Weights of a small GPT-style language model, trained from scratch on English Wikipedia.
Architecture: RMSNorm before each block, rotary positions, no biases in attention or MLP, untied embeddings.
Each number is 128 + 24 x the weight over its row's rms, rounded and kept within 0 to 255. Layers, rows and columns count from 0. Numbers have three digits each. The size before them is the row's rms in percent of the matrix's.

# up: layer 2 MLP up, 256x128, rms 0.103, rows 193-209, columns 0-127
# down: layer 2 MLP down (transposed), 256x128, rms 0.103, rows 193-208, columns 0-127
# gate: layer 2 MLP gate, 256x128, rms 0.106, rows 194-209, columns 0-127
up193 094:132144094143144120113163104148137144102144124077125152129142119091201123112151131129105101117113119182140130134102120136150141116110103147170131097082131123108143106085157123137143150093159113178164130125112140100115114133135123139101148098150145136110128095140162143156112101119139125121098157096091143101162130120080118122113097141151101105164159166159151138094092138185112153141123
down193 094:139136147157138126193173101182131130139149102139133140089151114134199125133104112129151124134138127105175145097101141094125116140154151101122151173153145153143106118152136130087130138127127114122102109165141128100160161081095123133153126133093120123130105127114136087105146158145145149079154070170132119124129133133127124131118128150108102120117135098170123178111114171120132109123169
gate194 106:148096140107128138164126083135142154147145150150122107123111139181121140156120162167166146135182085152174143119126133135118106096170187120141187126116142132125115148132154134165103124153134125122090065112145118129103107131144116117121101152116127118115121145130108123138171129152128100171130156123123129155169116113110111141124095088139122156161124111135149118123125181104165148181127
up194 111:127101112111118151124173131085168144085139154156103107152121150146129159131142150126126143153135092099135102083120135122127144172165118130112110117112156132139098137130111157144117109185138162116128130200184111136135105151130105130151142129160132082126127138126132169112151111104137123110106121129139113106177110123163116139092094158110139130108134130067087177112158118088138125102124
down194 113:150157121157144126150121125118152117112134126109132099139093168161143143151136146148119126182140105132131138123098103116130132096145144110110148098111135128194092101136102113149142130151131109120115099095123112143110086185131111096122126088080111091131121124152150128170138138117122149128077139140173119171119116111119145137117096133061157115103129131080103098109123133112158135134054
gate195 090:155181120100134120078188118153132100164133115089099132133113110133121163117126112068117126087141135142165100155137154147132133130105119109132161097096153142105143112146154101114103115104115140153076140168086115160119113085142152134116130115107134098137118152119164119141134132155132087146146109080130142121108132130135148108164123138071104146096095100112116127115148086160116158111111
up195 092:125117144158125116141099139114126132172118120098152093155153142113079113124117092109146114137119143104138138119105131079046175146130140110152114162161120119143103107137140097129153151134134125154135127151145138102104169137110124130142101103128115084142153163138130110126168156092104159127089174137150124127123190112144126064117140149128124159103101092116155168132171131149116142133136
down195 087:130115087122084128159088106106145151164121129098107121138136157137114147093107121150165143154148166134080186115115120127129123130157087113133089140130104106169156103100115139097140136161157134088156144122135130108120126138125111123111119140116104155152090136146128100099126111116151131138093134120132156134112121154119130079174077129178180149119157148102163166152126108119178109147114
gate196 119:114117119137129159147121122100133137117133114122120070120104127078150153137192107127125204139124154070127136128125150113095125120123171143082134135141098136122148138139172121142118140123105149158125155168118163142129150141105106148116130154093180106091146136135124102100106110128142108185134105135174148122120093141108149146109176112154165090113155106119095124116135128138156138153112
up196 117:121087122108094152120120127161113135139118092117106139144138102114153177160135138123085121143178098149175106119121134151149124138168120089117146129115122115119129120145120130133159117127150077089108178139146105126139130102114115122181161164121125110132118110096110100160128137089103144136158157120099115101147145150086110091137102184144134155150103099124116173158153142093117069138117
down196 117:126152144156126119139094140120121102118140121125110139116118139104166172143123165128104142096116134152125154128115100073116154106129134097102147134104115153121138096103123149132122112108122091127105119123143157094165165160101119159139133117157137103128154166062096175087120154078110137152185128070106151074144157107113111100117168181131122136143123138162144125112133130125107150116124
gate197 099:108138141103131121121114063113116125115127167109152126127161115173113112167100139113151152107138132094090148119127111128084106148142116150181149144131124161159120111136170143132130162142139149088119169145163144121107109130133112191120077096123160135097144150148157121134152121096093137133105117138162124155145100147142122140169142118130143119144130068148122164134100146086165102133088
up197 092:142158096111105130140169143116110128141090103102117136161116106163155127128125153127123111168120121152107121148140139154141161095140122134162120125088208111138131170129099121085111140125150154127164123131117148147137157107081132140126127150126130126098131089118148094149099142109100138120155165153126131076135141129167150183148136133118126069111135137098156127092105152106060140150136
down197 094:172106162113110120173089083128133142125164089101103113142147172115170099099116095101120152135115089143133159136101111131086113169138091144105154127112146110193153101100153140117135138157103153147150137109121115134124157116131136125112083119125104122154148158110111088138152144144140122066140136144143102131116133152079119139143151106110163119110149123128101135128137122121137142085182
gate198 071:136143125161131087116172129122146128179146170164142112179134185120082166133102119117149128103100140108103113082136134112095124123098065141146138127101113129121174149102137140115092157132099091098134117136144120105108105121099130097123178109142149143122147138126097165115155140124137151125145078138126117164131103129147165132095158132098128152099151090107135138143155123124167159117121
up198 069:155143115146158116156098142107147120122160127142095122079135131132146102134118112119086172079105161083120133156139090156135112115120073125122140104112102107153170119122137156149150127110135121102103124128102152122154106113101077147117087101175101110145170168126127094136141144137150138099137173111169122174120179119085156143114130142150108120117174151135138140140120155096129119132136
down198 068:111111156141128148138124139126149120085141143151106094121115113076130141098105148080143117093140092095149108142116126104103099125168146159142108161093113102100127108100158107130136107137150107187138134085152098110130151136125098125147118176140094155118144112096145095150137129147100154106156103150130171125127137108114176131094150110170135122136121114079159094126136166132122169134080
gate199 087:138119177123116087095126164126127154144178118101126097156115094177134139160168152182156177106136149099156152108127145087154116114143115111110109146130154140119103127126103160155137132172118106128133147111142158134134157150118084156151092106111103136107123117169116151153142110150148076121114133106126089121134161162122145135135137112123126136151127126186137150155146156093109084111137
up199 097:091090116110118141108139165127165143139110127136107168112130119159147132089123115162122128132105108145138088095154096168138164124111173084094128125149120117137107108138165135146109151180126090140110072081152094113120132111128102127110108126131113122156134110121104096125159149095137132100172135097143166117127118133169136133156144131177131085065085101132153113141133144156118150129122
down199 096:120190086103149158167125115107120157094138131172134090120133113118152120100171138153112120140139142130106152101094120112148081105144182119129137143145101133111115172115134135133128108124106129130143124124153125110130119120109121187103108114108125140099146122107105145165095119187112079159146109108152112104120149094116133133106163145116139089163106095131188130129092154127131103129082
gate200 107:089168136128135143130156171135136102078101124127111148125097134118159120076098119148115111141112154132155117136135100173100152143126132128122113124085111116133124128127104114146144111179144150091136119107117136122095131098131165104107125128097135125174125136104121124143123127155148077158096091100183113105132101086127165118096126148130128066100135126100152114123144120153049132098123
up200 105:110129125134142121102134121105143086134108095112123143109113165146132164055130127160134108128100126140091097125133092147119155110123150088154125133118145112123139121132163130105184125147171145128132130107094139115104151098145115130125135102153130114114112120161162147085137173122123140115075179152125153147178092104121177101161137123153103069092168098098106127109124146132133121104126
down200 106:114115133133131128081137099144119087153082150131164160162139168133132144167125140132166127119152135106114163130121084135165117130164127113166124106086096146117108160115114118134112133152130141145102090154132088184135113132130119095146159131115124165098099120119078159118151173067107136086138134153120126156162109160111146121167117095135138110095162139140111141116093114141119108141098
gate201 139:160113130095078085100122102153136121129096139130147135124070112137137119127108068141117135093130136098114136164118141146156155136173117139101156167165142138119129159104147113104114125126109121098077155113153105134117084112111081172172128140120124134180098095085117115095074148134145157158130134083122139107141139140111116139135157137121149175146159116141132134142126140117144159148132
up201 135:120120144132137124098101121085107150134135129126091128152128185113106114106094107130120114131094128055110117109155132119129123131155154149087108174139093114175127156122164184158110114153104143137096120131110077103144105098130112107140091150131113127163093129129129101151102181132169156152138137102162091124140114135159117140121133148111131120099136132068116158133139144130111114177137
down201 133:196110175174085102126126142099127138113144092104113120090148121123100118129116063150149163110122106101120105142104168156106159112137131133118143157151139107158093126131124120145140074144156103083125135103150132143162139142089137170156163121096115127168123139129165116105131147131143167127175108153155124118096118090109116161153136115100112146113146148136150120139142109133095121105108
gate202 110:173132115130103074132113143170121130137153070138189148136116106127143115173101135141130126119119190135114124141148123085142164109151132076120119116148108144136114142116143067142154135101154114136087140073154129136171158138126157099105121141123126126125151120158093106095097105130137135166116144164138120148114155122193109178104119159111139143127112116146139157133136149127129135131130
up202 118:134136139148112090125110121123115128154136084131121174135092109158102174158146137087151114136109143135130134134118128131096148115160148166143109108133091113158150137119132118123196135124156105100128135129141181141141135154122153114107132092085116107114122128153147154140105127133140135150177121161131112105173108108131117174124097132073085108153086155130120150205154118108093131117125
down202 115:147161166095126080063128133106149112131135117131150142117142154168166138149122094122117152116110169117144086111154137150158137113120111095113123129163119140135115134107105099164131156120127154189134132093135121092148101087156127087142120162133103121113107107113104104128133111103107105091110155134145135099108123146149128115136125114146129134089161105130132092155133146099147152124220
gate203 104:113142124142180176127122155150125099087122132106135158101098110155104097155132155124195120113132168146156127176132114121145120083113113118134135143143084105146119129110123127105128135076149120153144121098046124123119126164160124120160121119105137138126169138103093090157097147134125156117184139103166122105109113118155117127136143139155138114139173154141092122143133107136126096140109
up203 105:107117115104097092154151148175153174166137130108100110138111095136132093108117126110115112151165158123134118125134133090150123120128119148150099128102147125140130134126112139169083115145149151133092089166131121145104103106108140149157102118146137121097123156126081129138114133171147128203088126167088111133116087141134155142143142122138128159115126138122143174087137141102086127195143
down203 106:120133133151155150170146141156101141109111135117119146111104087124106099137153143109155082084133136142136111152142152127142105123125097117153111145130103113140137122123132118124113171105186143139122124143088122195109092099164138117125133127128113134109184158088090115122094119148144143184152165113149137128121116132142111117126182120144145131109171103184085121167140158108108132173134
gate204 103:101122160102112147120111087099108125123122139147111105102089113144080134105140130071153137102124117104189085157139111115075164122104096112159132102143111137133146120093163164086145123122066140118059134111115129123139146165123130113164115127132159136117136122109144163111114122117128157109159114085151157086115113114120099120134133104167122125166102119127109153141123108142111129122089
up204 104:123123137146084075137105144144106102133151127148133115158163125130141160144121138161125186160138112162129146105142113117195110125115166138173132139120131113088111127144092108137143110153184121148139206151122092132109146133130124146089147136101119132103135118128138128134118162133127108147084169157099108135144140127148143117136109138087137132135176152114162087137103100113167127147169
down204 103:184138122154135157152117171128164142162129132110129098120129122125112105134176124097121092125107158108159152126166129138146109141160076164166131133136118138134126148148127099136118166104071151151118133146123136117144140131147134092131131199145123120085129121112139140130124111167096122203139147103140129106132116161137079111149140133099110179127121134125113133162168119122142100173155
gate205 110:132157144066150113133087111155183143127120167148122107110107106167100141121156173115110171121184134116129143096110125107155119166112107111138133123113118124108117103093142122141165145144122091131128131130132159098100125172143133143161101174152171121085096146127165143143188120109128115141139140118113127155119109119088131090117171146119154129151111116105170125098128141097132095130113
up205 116:126108104093145118175149111135161135141139165141144171106151117110130175140129123086127135137098122156111132140129095117104147155113117163096145124108159079139141131121139134158128142113120078172103131129148121091121152152150137160129123127136091123132132083130153155147133058094143133111110120140106133106100166104092174114141102105147132088151207107131132091095113152137114140133117
down205 116:155169141135137119154147136083094103097098116165105160112130153149156117059141109100172077099087164138112131134146125136138159123124137139119137126143134117161172127140110113124124148094122133137120094110117101139152156087120121164121139120145083148149119107160176125123090147144141126119128113172113143087148177117126166145142063124128089128120144139113108134147111095140140104140159
gate206 085:131143119118153079119125109115149102093153110111153121102154119159135085147128120153105123131143115128156165126084127149137135156147180140123139138118090110141119138163114118151159106100095110113133117119130161140089137192152151171155192162115111108144127141149152090145116093118144110132156151104131139112136163117084105115116097173139075124164127120145135084099132087147104118115122
up206 092:118153110103158141127173102141129127127160132109114141104127115109136126120109162110110086047142094147141140145126101144134107125096104108158124104093125134128131134113143114147125117106156159127138119175139126117130128106135139159101123145156180097134100099107078164171129129159085132162104137111106150155128101151084129143133089068088131106133135091117097177155100106140142146143116
down206 084:125157110148127147110098086121107147106139146111148114123159098165156104090119112149106117100132115111169132135135153158129156162113111150128127134167093116133109147121122145098140112118135157106141101124170161153140141119110133100156134160054124083145117113110140077113122120132172102188125117080101113108138113140170158116111123140105122133125130183127125137066100138122160138128089
gate207 083:128121118125136137130098135161118148187155157137122094138121177084126089107125128134146173170140122122114138122134122128130124114144109130152147141148151115119131124171120137144121085164151133120104129131112108162106129080125093092148117136114135117124174118120108133128181111142126116142110201114157097159142154138146141102145108104115065104111130103119146192122174187131112139123098
up207 085:153118150130107108137115139121116107143120110114167131143133154112116132116122147138151123132139182116128117089180171094144154113147133173154113141157107102137087148179156101108159139100148101139119176116145110115122099110114110182152143110142134114159132095135135122082142138110165142113134128166120110094128141118084087121137143159091128136180157141103153175108155168154134122144079
down207 080:159129126153119135144162169182145138111082123107144108135139069095141184155118141146148106116123077098162127098156139115128135123140162114109132140141123119187111097117156112138108140113115155145095135085131160094125123105126147125099138168176174103124098127124124107119159129147143178067116100164085125121121136121158106159120130088119127130123125136146109119111122123131160101107129
gate208 090:116126122145153138129135178139130155102123160101120077133129130178111171065104125127164140152157135155099123170126153144105102106100070120124171131134146121108135145116073119128158132136149111108091080131107147194137135167150133102095125154135145141109138142115170151103087160133122136126148111134110146116144152123122138115168137132147131116097130151132110110115121120167151128071131
up208 100:130134179148151147107151105108078108088118169147139170141123200163116103108123116125165105125104151125135128119067162104124101131121096123110129116124131103180127091104119150132107121105120118111107094158093110119147145117152097137126178118140146184137126130126148070140110135136138164102163126106132128149136154124160139092148135152180132122135125118155126136116158158112133133102155
down208 098:083137146087121145104138096105117137134116153139104116132089175135124147050085110100124148134128156155095143108107139135138124116114129114102135105079128134124144117122118074109141133160129119169092152105099093150092104084091112167130135088126163134125135103118133136160129107136181157076122106122140120108148152124139155144131157143105129142140124115134138172129143124151137117129061
gate209 122:102104128139138103093114143124116137082117150128132112164128148128112134142164169112125061109092121134112158117117114144126121113133157143135158100121088144143109092144129140134140125071155164177124092174172150171114120108137159153151155126143153164134112160129179116138118129164127121126127085118152112138135119103113146149120113150176112111139125140136085097126194109089132133142164
up209 117:107101120066169074097094150129128164116126117161101101114128124139107135121122140135092098120134122126150156112127140094135093109084120143169124123102102161161088147117134157136112139089133160103080109136142100107155125111140145138168132112137144156138117164087106157092087163153125160158128111095074145115111128151115129157114127162155135126111118127087111150092139136135094149129102